Weights of a small GPT-style language model, trained from scratch on English Wikipedia.
Training: a variant of SOAP for these matrices, 287M tokens, 4375 steps.
Each number is 200 + 20 x the weight over its row's rms, rounded and kept within 0 to 999. Layers, rows and columns count from 0. The size before them is the row's rms in percent of the matrix's.

# down: layer 7 MLP down (transposed), 768x192, rms 0.214, rows 509-517, columns 0-191
# up: layer 7 MLP up, 768x192, rms 0.202, rows 510-517, columns 0-191
down509,112,198,219,206,216,218,194,220,178,214,195,198,193,203,179,200,197,196,189,205,212,181,180,211,192,186,160,198,191,187,217,210,201,173,199,196,238,200,186,179,186,189,209,202,195,188,216,200,245,200,206,201,176,186,168,179,237,180,231,264,189,194,196,197,179,178,184,176,209,185,252,237,187,199,213,191,200,190,169,231,228,198,206,219,185,208,207,197,201,234,190,204,207,190,227,188,173,214,212,235,200,181,181,181,193,135,238,206,206,204,204,170,226,174,197,202,178,239,200,244,196,219,204,203,178,181,183,191,220,199,183,210,183,203,221,191,176,200,225,205,183,265,196,213,214,163,178,182,203,211,175,180,155,187,178,198,216,202,221,161,198,214,188,214,187,213,196,222,242,223,206,193,170,217,218,181,205,179,234,198,206,225,220,187,189,209,214,182,189,194,215,206,217
up510,090,192,203,274,167,191,197,214,182,183,155,190,197,196,197,191,216,211,196,210,190,208,175,179,203,195,181,176,210,168,223,186,180,187,183,234,212,181,192,203,203,213,185,222,236,208,178,248,193,190,188,181,190,165,228,216,203,220,226,192,184,192,191,185,199,184,163,232,193,181,162,218,166,205,181,218,201,165,222,197,201,229,214,177,187,192,177,181,189,190,205,193,201,206,196,214,174,177,174,212,216,174,200,199,179,216,221,223,178,184,218,183,197,168,187,223,199,194,217,210,179,212,179,222,161,217,205,217,226,206,190,211,226,197,226,189,189,231,193,224,206,194,216,178,205,204,200,233,214,190,180,231,244,198,186,199,232,163,191,173,186,171,214,183,199,189,165,221,206,191,183,214,238,209,184,225,181,192,194,222,194,238,225,186,173,214,183,182,190,215,242,186,183
down510,097,197,202,167,191,169,205,213,199,191,205,190,184,222,197,199,210,195,162,229,164,195,214,178,206,237,173,211,217,191,185,209,243,160,182,233,194,206,169,216,156,225,171,196,168,233,181,145,216,211,212,187,203,200,165,204,175,221,181,186,226,187,171,211,194,212,215,156,182,198,197,216,203,210,204,207,159,207,173,201,186,210,193,213,204,214,180,227,220,223,179,206,187,216,228,196,215,216,204,190,208,160,206,213,215,167,212,156,165,201,222,163,204,204,240,205,204,212,203,184,197,182,194,207,230,189,223,217,199,229,184,203,183,205,194,197,201,148,231,195,217,189,179,228,188,213,215,206,199,228,194,193,225,201,199,197,222,180,192,198,217,201,188,176,208,188,217,173,165,215,191,171,208,204,209,180,178,223,179,231,211,183,176,209,187,242,212,197,202,183,199,231,217
up511,095,219,170,185,221,172,228,158,194,146,207,234,191,220,217,192,204,208,237,198,211,222,192,182,204,201,209,187,200,185,229,206,224,187,201,173,228,177,209,213,191,233,231,200,213,221,198,174,204,199,196,189,183,168,212,197,185,201,166,198,177,262,214,181,192,189,205,182,237,241,214,183,222,194,219,205,199,210,203,190,198,186,243,191,214,220,181,190,211,195,214,196,183,205,227,201,193,183,219,186,181,196,203,176,206,199,221,184,210,217,182,186,193,209,191,221,183,244,199,171,190,200,181,211,181,152,244,219,192,184,234,214,215,203,173,243,210,189,207,227,226,196,213,173,189,218,177,208,209,217,203,223,174,196,210,174,183,190,183,195,169,210,197,184,201,184,222,196,216,249,198,232,195,202,196,206,191,208,186,191,243,227,178,194,161,188,171,184,186,225,196,205,241
down511,097,203,182,205,226,188,179,189,190,209,171,202,222,174,178,166,189,180,187,211,237,222,188,170,194,196,191,152,225,210,188,161,176,174,220,217,169,197,190,209,195,179,206,205,181,167,198,223,179,205,203,226,225,216,204,187,225,197,226,196,231,215,187,198,217,214,234,184,193,189,194,154,205,182,226,250,213,180,214,222,226,203,242,184,165,219,197,186,183,205,170,211,182,204,195,204,206,230,203,202,192,229,216,171,204,221,203,219,214,205,219,199,213,212,167,195,193,223,195,187,188,206,178,192,207,172,216,187,205,194,186,231,187,171,202,238,232,221,192,217,202,188,162,190,206,195,181,214,151,225,216,187,198,205,154,191,221,178,196,171,182,195,180,200,197,197,236,207,205,226,240,212,206,222,164,198,203,228,196,212,221,194,171,216,175,233,185,176,198,211,176,199,234
up512,107,192,199,212,212,203,196,187,204,216,190,192,207,191,258,226,164,215,199,191,239,207,193,215,173,196,188,235,215,164,163,182,179,161,233,178,211,219,189,225,208,250,208,186,193,245,180,211,202,202,195,190,178,199,188,211,213,225,216,196,182,194,205,212,186,206,200,208,202,185,186,207,223,194,207,203,204,197,208,241,206,207,181,210,215,174,184,168,206,236,224,167,199,200,189,214,185,182,201,247,209,166,210,219,186,199,202,192,224,196,218,188,223,220,198,196,175,197,201,171,222,176,208,220,239,213,205,194,221,188,193,188,182,199,209,165,204,230,228,190,220,225,212,212,192,226,195,170,226,218,171,233,190,202,207,223,211,211,225,213,206,176,201,210,193,212,188,194,263,248,181,208,231,187,188,187,213,180,202,193,225,218,210,187,210,175,246,173,193,167,186,198,156
down512,100,185,195,204,158,193,213,220,176,184,172,179,179,184,222,189,184,197,224,177,198,211,191,217,193,183,231,183,191,207,198,232,219,226,186,191,150,220,205,203,175,207,226,204,219,225,152,177,181,194,180,222,210,232,221,204,196,230,201,242,175,193,207,204,216,186,190,205,195,201,213,191,158,232,238,202,205,208,207,219,230,225,207,210,208,193,196,189,190,195,196,212,221,214,209,198,230,189,185,216,201,234,180,152,199,230,170,177,194,184,224,234,193,204,191,230,182,209,188,202,168,212,202,214,200,210,225,205,197,208,246,203,209,207,194,220,203,183,171,204,217,206,203,181,216,181,224,227,180,198,201,198,172,167,167,201,204,181,203,197,214,166,222,244,184,209,189,224,204,184,213,233,222,200,193,205,202,246,176,217,184,205,239,215,195,161,234,201,166,219,196,172,166
up513,093,226,216,187,229,169,219,180,204,191,210,219,195,153,207,206,257,215,207,171,211,215,181,200,207,206,195,181,186,182,161,212,191,197,179,244,203,192,179,204,203,180,203,191,200,220,205,165,179,213,197,210,209,202,200,223,194,201,228,192,216,191,194,232,214,148,166,234,227,231,235,204,175,207,222,189,207,213,169,245,171,242,222,182,215,159,210,208,210,215,219,189,169,199,195,217,183,213,219,193,221,187,188,169,195,205,203,192,196,188,214,173,202,204,186,198,196,175,197,172,217,181,224,171,220,201,164,184,167,179,209,190,216,191,203,169,191,202,212,230,199,202,154,188,223,205,218,211,201,228,202,206,206,189,207,168,165,171,176,202,191,221,206,172,218,218,214,201,218,214,218,185,217,198,169,216,160,218,177,218,194,192,221,160,214,204,183,193,226,190,194,222,183
down513,096,206,184,200,248,204,217,200,195,218,164,228,200,218,179,177,192,150,194,214,178,211,204,192,175,188,225,217,196,211,185,188,175,230,195,200,199,170,214,226,227,210,206,230,242,208,180,186,197,191,219,202,173,177,218,150,208,220,189,171,181,180,202,204,184,203,218,146,155,196,186,192,193,196,197,198,176,204,210,207,208,185,195,202,211,213,201,195,195,200,210,203,159,200,188,183,237,199,212,173,174,175,204,233,166,189,202,231,225,226,189,203,181,193,227,223,216,199,216,206,204,160,206,178,206,194,196,209,208,184,201,227,199,242,190,179,198,220,158,187,223,200,180,232,192,214,211,215,222,204,178,210,221,193,186,233,230,218,207,236,215,214,214,226,192,216,236,217,214,179,190,234,198,198,201,202,233,232,187,208,175,191,210,208,184,197,202,237,210,170,208,197,259
up514,102,178,216,176,222,239,192,196,238,225,198,183,187,213,201,170,199,196,178,197,197,181,219,217,207,197,204,184,180,224,175,174,220,209,194,192,214,219,225,208,216,152,199,172,218,246,200,223,213,210,185,179,195,186,196,188,192,160,199,216,211,195,191,207,195,210,179,193,203,165,197,201,181,194,189,244,214,209,201,205,197,183,173,211,190,199,178,192,181,230,232,239,179,198,186,230,170,204,203,203,200,250,175,228,206,181,191,186,200,175,197,216,223,183,203,202,172,220,185,239,217,179,201,191,227,165,215,243,197,154,191,183,179,194,242,213,186,178,182,155,198,232,220,222,190,191,212,198,171,182,194,215,183,188,234,233,184,169,183,206,214,196,208,212,184,191,200,192,217,260,203,191,235,220,215,205,204,168,199,198,223,223,202,187,231,217,215,214,220,199,192,203,183
down514,103,192,236,179,213,215,175,211,185,191,215,167,210,195,167,206,196,199,205,171,215,223,192,190,191,200,246,215,274,188,208,196,190,156,212,207,232,195,185,207,209,222,204,194,184,205,218,170,199,175,206,235,218,180,187,204,206,239,194,191,224,191,194,205,213,224,231,196,207,218,210,209,195,213,167,183,213,200,228,248,214,217,184,216,229,208,199,190,167,199,200,202,154,209,179,209,160,215,189,174,176,171,229,220,216,185,211,235,168,195,189,183,203,178,193,203,180,216,190,207,210,225,169,221,205,204,184,174,181,197,170,234,217,189,169,215,213,204,174,204,222,175,205,201,215,175,183,171,168,175,214,209,205,197,204,170,197,212,236,192,199,209,243,252,222,217,208,225,179,190,193,202,191,218,193,184,223,210,172,190,225,188,183,196,203,209,199,197,170,227,196,204,204
up515,100,156,224,201,194,223,212,180,233,169,194,183,194,175,199,205,180,196,212,204,205,190,199,248,183,223,187,245,193,181,216,201,210,159,175,209,192,180,219,177,192,153,218,244,183,235,190,228,217,191,168,237,210,185,211,184,208,235,201,189,197,236,216,219,186,187,223,186,227,216,190,223,203,162,162,190,177,184,185,213,215,165,193,206,177,248,171,223,227,200,203,185,199,209,244,204,187,170,195,198,243,209,176,168,195,198,172,191,212,165,212,212,209,221,187,180,226,237,208,198,190,218,205,211,186,182,220,190,185,219,194,185,242,197,211,216,197,216,178,203,166,213,207,175,185,208,220,206,202,217,220,222,222,186,202,198,185,210,203,215,199,208,206,182,221,195,184,223,195,215,196,224,234,187,190,201,221,237,190,194,186,187,203,230,199,185,183,195,195,209,229,210,176
down515,100,189,148,187,213,184,219,234,195,181,176,192,186,203,199,215,201,203,217,231,188,210,224,197,221,198,136,217,180,224,204,219,199,198,196,187,213,199,228,191,150,185,189,187,178,181,183,180,195,206,196,210,168,221,175,166,204,217,208,213,184,192,216,202,207,245,225,230,197,177,194,186,226,194,223,195,212,215,221,192,235,204,224,155,182,185,206,224,210,237,211,207,145,186,213,181,208,216,197,210,171,208,217,191,228,216,220,189,200,183,215,204,195,169,202,212,182,182,216,201,207,197,208,207,202,215,200,183,225,169,166,175,215,172,212,167,225,201,213,167,209,211,241,203,204,242,218,185,203,214,176,221,183,226,179,212,211,206,169,212,175,200,177,242,187,198,197,190,216,197,176,174,211,233,179,189,162,201,224,226,226,198,201,201,198,216,209,178,230,175,222,193,194
up516,101,202,190,214,236,202,201,204,214,223,197,220,216,214,231,227,212,205,193,219,193,199,207,202,166,184,178,187,229,203,161,192,185,209,179,211,213,216,191,239,207,209,195,189,201,198,193,197,199,204,196,218,205,213,193,198,182,163,184,182,216,253,165,193,221,205,192,186,228,184,219,194,188,183,212,160,177,223,170,255,200,211,175,190,175,158,204,196,126,203,203,228,186,227,176,203,219,242,200,197,216,163,211,182,193,188,190,186,210,182,196,187,176,187,209,179,208,266,209,217,204,165,212,181,211,187,222,193,193,177,199,212,190,219,214,196,204,167,212,197,238,213,215,225,193,182,198,201,231,185,228,210,199,175,220,206,238,184,228,227,217,195,203,216,192,202,173,211,188,146,169,204,171,192,201,216,207,186,205,200,207,212,198,214,192,193,218,178,188,168,218,215,209
down516,100,191,192,184,203,224,206,190,238,206,219,174,186,221,247,194,217,225,201,216,159,210,183,176,205,216,193,220,180,235,192,198,204,180,195,165,177,183,188,206,186,214,202,175,211,211,242,224,220,212,191,213,202,195,236,218,154,173,198,168,204,224,217,168,222,178,234,185,184,211,214,205,196,203,179,230,192,207,215,208,187,197,245,198,180,213,224,201,219,208,186,208,184,232,206,196,200,210,212,200,208,255,206,174,206,194,213,191,228,229,182,178,191,183,190,176,196,177,186,160,191,185,208,145,188,174,200,213,223,177,199,210,186,195,185,186,198,171,155,195,191,177,227,225,232,187,256,198,194,210,171,182,218,218,211,196,206,188,213,234,190,209,193,222,188,203,179,202,172,191,215,165,192,224,226,194,191,198,203,195,160,222,227,191,191,221,176,203,219,173,208,193,206
up517,102,225,178,192,204,210,193,228,199,175,190,200,197,177,188,180,215,182,178,214,177,188,207,200,195,213,247,202,199,219,194,222,196,217,220,190,219,179,225,187,189,190,220,240,219,224,198,198,189,203,192,198,220,200,181,211,172,196,192,192,208,204,196,209,176,203,188,202,221,177,208,206,212,160,168,181,175,201,213,178,178,195,192,176,188,188,216,165,215,177,224,220,176,229,171,198,223,220,261,241,191,197,220,159,191,233,183,188,211,174,186,228,185,215,209,196,200,224,179,214,191,189,241,207,197,228,222,220,224,229,204,208,172,181,172,211,212,219,194,219,196,217,186,235,235,228,219,182,200,175,185,181,169,191,193,188,162,177,174,183,176,213,190,254,220,207,221,216,204,209,200,211,183,181,207,178,184,199,232,212,226,219,202,222,202,182,183,253,179,220,186,244,202
down517,107,207,188,228,181,185,199,217,233,202,193,223,228,164,167,225,242,197,191,242,188,209,202,201,195,178,184,190,183,218,184,202,192,214,202,206,188,222,206,199,190,214,234,234,212,223,170,196,180,201,197,198,207,184,218,202,203,202,207,179,237,211,177,210,216,204,251,196,221,211,186,219,183,202,154,246,202,175,213,192,207,179,173,183,235,195,220,175,215,192,200,205,177,185,193,202,226,183,208,181,174,186,189,223,198,183,196,186,182,203,165,175,215,183,212,199,200,198,213,157,232,230,203,181,212,216,228,202,190,179,175,190,187,213,183,209,204,252,201,222,184,196,166,202,168,211,171,221,193,241,205,196,220,223,217,191,224,196,201,170,263,172,165,197,213,180,186,209,207,213,224,201,207,204,209,182,171,192,218,227,198,205,172,235,177,193,173,178,165,202,186,201,208